{"num_key_value_heads": 4, "head_dim": 64, "norm": "rmsnorm", "rope_fraction": 1.0, "qk_norm": true, "doc_mask": false, "max_steps": 2518}
Each number is 500 + 50 x the weight over its row's rms, rounded and kept within 0 to 999. Layers, rows and columns count from 0. Numbers have three digits each. The size before them is the row's rms in percent of the matrix's.

# layer 4 attention query, 256x256, rms 0.155, rows 0-49, columns 64-127
075:597457545508527443434465463461546519510541478482478447384489468490542398540501534507490448495526524574406534525525478412495446548465607546450526475574459553463516478537505437380433397530567613
082:495496455480525502496554446511477528494514490473512532502437542563541482486539434508551386508486473547474467529465582623550584566572599524463491506586518435481506552476421522507482502468472469
083:420545482505522469502517438460467593470515537529481500468441548494528504480477435567485541498529447491592481547563553492458491571522559580527500565480473492566607517515416466447598455530547446
082:455489465518508506462479477375539467423495448407438429464561499440441448421526504495515589582567503558556512374471504458530524451576514476419474514440507540542559557604494414541576568450497518
087:526485548567475432520416457551405448468476494602488493476468511463458485527560547467474468423508503458381548573412506490497487432526463503492487489535449390459505492454420554513452536478521446
081:434637585613488512552552539639490473490480563542586565562442482520516553521521534464498511519472417594494476522465463535448511493488490610526434572600544461487466408513510542414494523456510397
080:602461477501492455479476423531479467464526516419493525434515544454505476455473395526557515600469459470536521479604430463513464522483444490492581468438395509498530556593460459551578511463486519
082:518521536604398462491445491504507455575489548518465530509526537527529550517498574543500515538502436521547508519452474550503474498550457528434481493507565490480391535460485520478482476470580501
079:603509472577557428576486385459518544418482480470419489409526448487573460493482531499490471421617463471444563488491395472520458513526458510550534418495426548499409581503451463549484450468441512
091:563512522511476450561495437570548554462494440498509512552472489515576469495579506497530502506474518521432605449339452413561499507566471555489449466508530566494490459553550495441450497495577551
086:429515524477479564544479598569520567571447498512501583599496558468468553551489590478536426519476491522554527541442527589485535602530456635424462502587576490543513453408543528405409445513524422
078:527510515487550541538476451522570510526513598535450482445516510476491595428402532514416505507452515406522470587549461550523493566399496571531535501489469470532484454561473496519483475454450531
083:478572443495551436487484556507466426488514519391568453501491453432510571508449437502556582538473492505532525623540478531455531540521522474412481543420503457532506465473382587473570497493525391
083:496436432436477490521483484447445418515533442517514552410515543430507456532488553485490457442502440534474498393492435442478475584563452550517540487441494469417407546641486541421609475432522477
085:383536541471458523478526544518481492555426516531505588570565481485487600502522630467476476497541430517509508589524400571514545548588439553435478484565507524512421544453590439419488463455459507
083:487477485400547510515470469514420579563515519495533521519363513493487466465444462410462452472504545475542521456544545422514481559457458549536512563511451551465656486596493456444498572566490561
084:472462546504518480566539500465573548433433523485458446503532474507541410596546440553508522459488483421519527411403449496588521403605519523459488455635521462424519542445404437529478524471463538
089:388471520487448521481435501524443522508524498540560548516556543498506552503558496604613486471543519507509594481471523537480549572676422502486410514511569516559591569469461503473498411494563453
091:442453542573547512578522395491514565488396514474493439474536522477627496454530458451487551540550494481513476467465581460467559369432373437518537515358585548512522533405467523444508512416513477
097:468438532467469543495460484584478443463533466546481404434446580472558459572525547511488547575459436465460505477461535503473549509574525394509472447476490487453498544454523509511605457488483417
089:561533541467568495510475455382476457431476532587604520485494439533508381588487477495558486520515475429424532566440432485580461427413513567562486467456494463511595467501427411514469450600509531
079:484556477567496601434609462467531501430484492454546608588619474531576526474452501609628487500449523560442563495512441494481542526544549441488431587488518528558478479468491440536470525451516440
101:541469521509552579538532491416438561521464497513448492521465496448468560466594439392520392475477493500464417577561598483499469471529425497515487503505562499591473472424486556449512471485540479
098:509480551483471538477518427361547520476524426507445511557381522512566499524465493458495544469469445517551460554592500503542483475515452463598584518470360477471482515482539501377418480489521487
102:521530429539521501534529488510469520452507435462457490518356490492501567580509544449432498472509520517579473482552531546459457474580459553489495478520448378525501462460599493406436455478506531
096:452549550477511546528508506546431469441496534544459435468480538443567437503352579476425551422474497498513491469575451400463483542455472475580531543493448498361480393643477547522456508458448519
094:400553486552472484488556504468515629601459449544462500451378559561499561471504524501482516434461514531598439498560487465469503551473396514470477552548524566438475498482485477455337490505496466
115:544491480478480499425511487435494528509514451537457457523434521465467503449393512427426469477589490580593485477540501495505378543474500458512496544478515504552552491517485497515450522539496435
103:528493569532487453517481492440501415530510485517573415520506523472416508659525433479526578454461500546537510550507514599494465376459544550466484523458443483453485380470452465519541479484514439
104:485573481572541563431467571464449441501484486585554591426505505534523532405603451489507423491536507607525516498469457450497520516462595406488506531518540477483483478522519507545522571578465499
100:577501512494476501499516383590500515561522501456468503429549513569442477465526521462493564446512505552489546533514497573452567583471467515530498527548489441541500512517520492500546603519432566
113:533515480598536491434492607555582468526491576458476561519530442460454454507462484579607449601497556532520490515458518595473514482465476572461463457590548445615500539399535539478521525501526438
105:467578548527494572436509506539404509506584416506523484510484453549458554542522537480483534476587507506486430492543589535541513502498562558532564556586477522498511576503511536507571609482461497
113:551546630518481439548502441435529573472506560415525439493532543509487513500509475523461535489579439575566554477563509487452451537443427542538428510460527537483463503500572524395480523510542604
104:455551540620521535536463529442465608437468504498534533443596556562634479559470490455491554580443462416454485584533539467530442444516477433413550453485615474432493428484450537553485506509489487
111:494492537549533454601562471495539544553427489495456567465575455522485480531480530562416464512480492493483496499625487469481480439539468495442511577385575461468507500547588471573448511484473470
110:431576436573496494489615561502463526518494471499382644594460482403465531390505570571488460462486519504514511410532526515487479510519401597503432529382477514510401444471598568491548478457486534
107:400490537508530555532582475480545493570458566413632475434421534482403501456483525589449474499532490397469507504422511543497474590449614507486451524574525512511524484500523496427482566532462500
112:616461556498539538482496533486476522489523504437484538525420485418364504508493502460509485480461415495526391539581487510447387489526479539532538462539541561566404426543566549472485426431463518
108:569590497550532500493513506524560568456547608538546494503527568581520524465554363488427484477476564469514461498420510457502511492490498438569368544537503532449516502423533471523426517479504482
111:596447542530541415559548520464510556507544562526437454490521427431371512529487465498571455554478456554438462542575553484463471556535460415525487516470427464529474465455494459454547566549469406
101:600476478525434391495490509439440469576497510494595522378451560557467525465541502415493491462453572524597437498537560498481445501460494514500572442559489443542447547492460522453471542581533528
101:482598473567488508443501546475503523470356485547507476422519444511491517473467488500498495523490423468508462447489431469487544463423630513464450551440437548537515481490426442541505454560514625
102:480544535411561485598555417531471494443555547493484546534424448455468476586487563512408477524517429476480562524512477524527538503509446477468480486476443410455535623501562541483466508475483519
112:620448431524473554496562552564417470460540495408549539561516563486506424524475458414449486449469553512544511506497606427398450471498495550442542448474570509480526541475544527541565449489572483
101:522574559484605510564400528461529452466427538556478449553540618435490489502534523540511436512477476379428582540439372408530435386482481487506449498489468440548522540424515606525604453556494544
108:527408485514531519568538521478479445535514502434435471458496496508519590584438556542427505448464524415529518602544514409586390469368496435507534550537479518484527477627524566467489526437557477
102:481464520483500436535498597455620493545535503540484540561593549533440477528520587512445477570520526418471493535495517486518482539477491535573481484556491521549492571526615516531519540502527531
102:500453549624497488496620430527514560466552574424480502544512407455507430590545558534537538649543518435445625471482514540633380489491467460555507573427564525477514482455548529603444489571467466
106:532476490484523509547526423466559433487514486434467477530568580534463529588465466492515521482405556499506560497568418506549460419534497533483483546472519585474416424444578431500555470448492426
# layer 4 attention key, 256x256, rms 0.144, rows 0-49, columns 64-127
081:460583564493467436540464434497489477447522550517559510545541554482445459505504443495431499498562459588486596528526489585457530389515431418492468512526533560458592577496526519476445516567523459
085:517484499569475489520486510534581541528547505524552498491482516509524489449484447526541530450547487470486498472434495504457532567612409422519508528477613422499563514450423426570448481550532539
083:467519381499512499464460561489509446494563524485525514557512478601412503477467602603585433537456524526474419555501492529444474492479567609557520440553462453571538489418429491461548542485427547
080:473490517465466503587567574572461507583488534588477625549414537474536449456551399530469428454404496486490512565476451506444551487417503517494466465526462555429513500527494533532457503557496464
081:450480590490454489506468467505508442562482523485521454426515499481472432470452529505497537539497528569521541480502509513523479619488464441498491474487488414538505434580552496469501588505611503
075:491500363477487553396509389412571546518429406488541462442454557533422442478551517473543473524494538510511485546449577444519491471508525535563465566582561519512513439556492474497595449432488510
081:494456565415496482498431521358497543490570539466463476502512513441481439456509477550498466532480442559515557483503432551524484454535417465555437558455497533462487488522550510498466524539487451
076:496501479516523492503461503476521446480454496482455392484444519507427556493566572501554548583602524621609502518502527402591544590438538492543498437454378449501463432471491462538460552519505506
074:440522516434521490425451496451542401544504551540472398466457542447405525425499530557542537498473520501501498493481488553456536528486558505518451501480589534462580464613512456447461463521477501
077:412551477562519498453513536415456453610519534428502518485517472501449469475433504470527504417424513553434456415496478398550482412512416553534459538491576475540402515626497430503429548499546463
075:556557497534466480498523473505615454466457484497500481556585427583566501534467470538507531508482571495470528453484466478488537481596458507503483418590470514505563497420375498522570502507527617
084:496546508371515426540474528587456450463452440519470475474530447511522471525472491549505522501523535542505588473510501548437489498578535491481501485526500503424550522480507490406607636510566444
086:557491512628565494528492435569525481423443478428486428479542546454592584412581454496465577523592521452424480559508520548508594488503371526552574518526552498622531460420436443508541489545573531
085:420475527465501473534526494564480472569493547517524486568476510474542403490415449546541598408507493544520462551563470386503501487506569482496463505522486534505477517470460458481498607412609479
080:489416471540528501633458519481551516511511497558563540446501517585513409540571526465393489529518477490411466452440535498464513481433481495470480471431386519398515521596510504493479505525579469
089:503472488434563491490474404505549513456473446526407551425618560450584427470475457483497465548559485543572532450503498569478513514579494443524539514411552522500440499482565518502484491455585428
087:570581491518449449504603461511451535417506501449521446570480405464546560526518496643432512599495429476499557495488465540536450528508429424464518505453507462521558513406448478513496493513448530
089:552567526458475612504548432504507473530495450590531567530639539419486449496399451522426526513435504540519623481520414338519538435517517556463429447569434564556511537490460578507498505474512461
091:528455548490528507457492548531474447600538520465531517508519433466458426475457525379495545434501551518564504479623551444444459443483472582631598509499550512519416419521505478479513503353438439
088:534591505507438571472539537571572453436481502481509514463456533430523486525451496494489431392467463582523443544434544556500486453465581468546562514502456480552472558464531500457469510554452502
092:462445564528539458531555463446547538528470576537449557361602477505555544526516471508402475572473497490506455481509558489576455586503470449509482543473537451447504528497487489478532479442435584
093:583532390558400489440595391526526555463472529525450458512583511398550529456496563477530501531544563490483491560478544480514556534557542474537492382553491493591507491451550537473477558520541502
099:573493529496492535486512497621524529549512553460542392538395447504487542446479534469591567490450513523543535496582516470451543477488535555525531470518494506560432538593538463498492490548556523
098:545426594511530528481501513529539496470570568539614461603457557548445377446615518434450531506518553541501540492405587508495486491559526453579549523544479510464576477482493590441487515461441424
093:500455429555463532473390520500596568509589456487509589496463443436540484437614589492481506469519437436467567497524474580498606527469514602453586421540582624512528539490510541486382607512537469
092:557454413437523438523484398494463454501492462467450497448459467515556513482579538503470558471491444464567545536430495497453398440515580474454535589433481390486494401386446520553460569420543513
105:504435435477525462468536506564567491434467504488424454544471484516461507508444510561528448383463503491504513475552475451596581469484439537575549524524444572446487529564574447454468489455536510
098:459515456561618597519513601594428444432486492580414427493548450499560500476559502504412553570554418553470524569552477473449495471518479474533511462562502481545476529467588589467505550473586528
113:491477480445477459556516503396555530513502545532556477547522460448495522559500444520539442463451459534514471531469482426491449547466461414534487565492448428452579456404545364405492531500437515
105:448559461494437509506376529439463535601562480498524539532427637513462533553494502457520466478490536489432471544454517461420500483547450516480496488508472573504526415548540534432461572502486456
098:502468481566564514495554469440558442458521452489572465554454453482457465535578522560448503548454500456589529505461548471412559546396524556508553580541473536467651546590559500567478470550528559
117:444480482562386392447537550561605507468433485440448440430468430428449591516495516542544420520353482485539521400456538500528535535505602433534469483531491522597440461461578391464473556577488534
104:534564605580556489520507542432464496504526431557525502599508514566493447573618548501520512511507552443456463513434558541424478517504458459502450491553534578530531523509457516550435506449545412
116:558496540501519510457550467466461471495535493403456480539530655554439556443513490451469482513535537456512500591508456529471556526474461518441572377514539496552499497448503465445480478427391548
095:460494522531462538583433568511498516452483507518444523490527541480437519508484340486548550437489554372461468494486515508521551489474467491492543476520488425399520504443476480492516432584507551
102:457523401507517460572507521372601457391514479516506434496467495526444452530513467475511422464493608542456507383496478325580511521506474462544507423467544491510444441458490462520512454473481484
105:451440475539508509485516567475433529523479476487533510443466427447525488489421521496607514529529474454383519479518458472501514433603445441510468545572480522516418574486494496518464411458530460
103:486524494494552486458543485508474499492471503493493495463488471445465558495559590541510542522546525388413543491448541476577445524452518512511509514583470445499527594533505424453522534515461530
108:526436460436437558470449513501453542607493560507568486533449592504472421461505445577547429554404596455520501531489601463509454559522572413467427473501513491416443501532433453443517399441449434
105:502558518509590467584492428500504460489455452527411620441456449514430560403573499541461568543604484522495469510564522459454471574490562526439483497560526482592433492516499601471495554598560489
101:470543467450461561467630584523483530551511505532531395477369530540449448498467486489526513412514477527482564530496588451530484517557462508499441450520472507512459507475398483526512570587357512
102:591479426472559491607599510566529470471566474542496448570459474529496489458514455517459506458547516411505439506453541485545457510381548484548479561568467487502466379479537503496551482509471445
109:558469506498531501517550614560550410425415473546493473442562542485530549487485564591488558539459506468565505554559423509474530473498602578588558467407485349476551423563508512568521502438453533
102:622483468385445471496495428482500587508414436512456484414454494457481450480479600520544450550447511446517494481485534545573478536498521521579459459547511529482559459530452523441511515477418582
102:502495486418418485498414497466560502519454463492563500424497514544522481437436410613559408472447499431472477495434527458562521454500467489552507555566523477432482490439445538552431549527451546
113:578460535492434469453553423490467408578508478442474441534503459491566484478456540518467578534435420565498571577523516498480548503470428540507467470413533433599516466489486423509493461471493446
112:425483404518466537490508536488556474504454516506509421561574525431554514493562460608471407473521562523521559606588470482531495514438337491490512507472483447522657496502486494491468505511438504
107:447545530539484523540478492433450493574499451495543471522468514531512409388576520496607455492523478463453502442422628554538521514452535559569452528612488532520386506506569438466506477525513488
096:511596620481490477483548454428478455512505487542436502618532485541555419448497545393457471538510553480551521484507492458455505566505489516592554523528446459536504468579566497488499424453401438
103:509446480470536567498510477463478520517512488540558461602398523466393530483521493553480534503431466561464576463524521532497476455574295498470512557518555542470533538458466506444497533430460445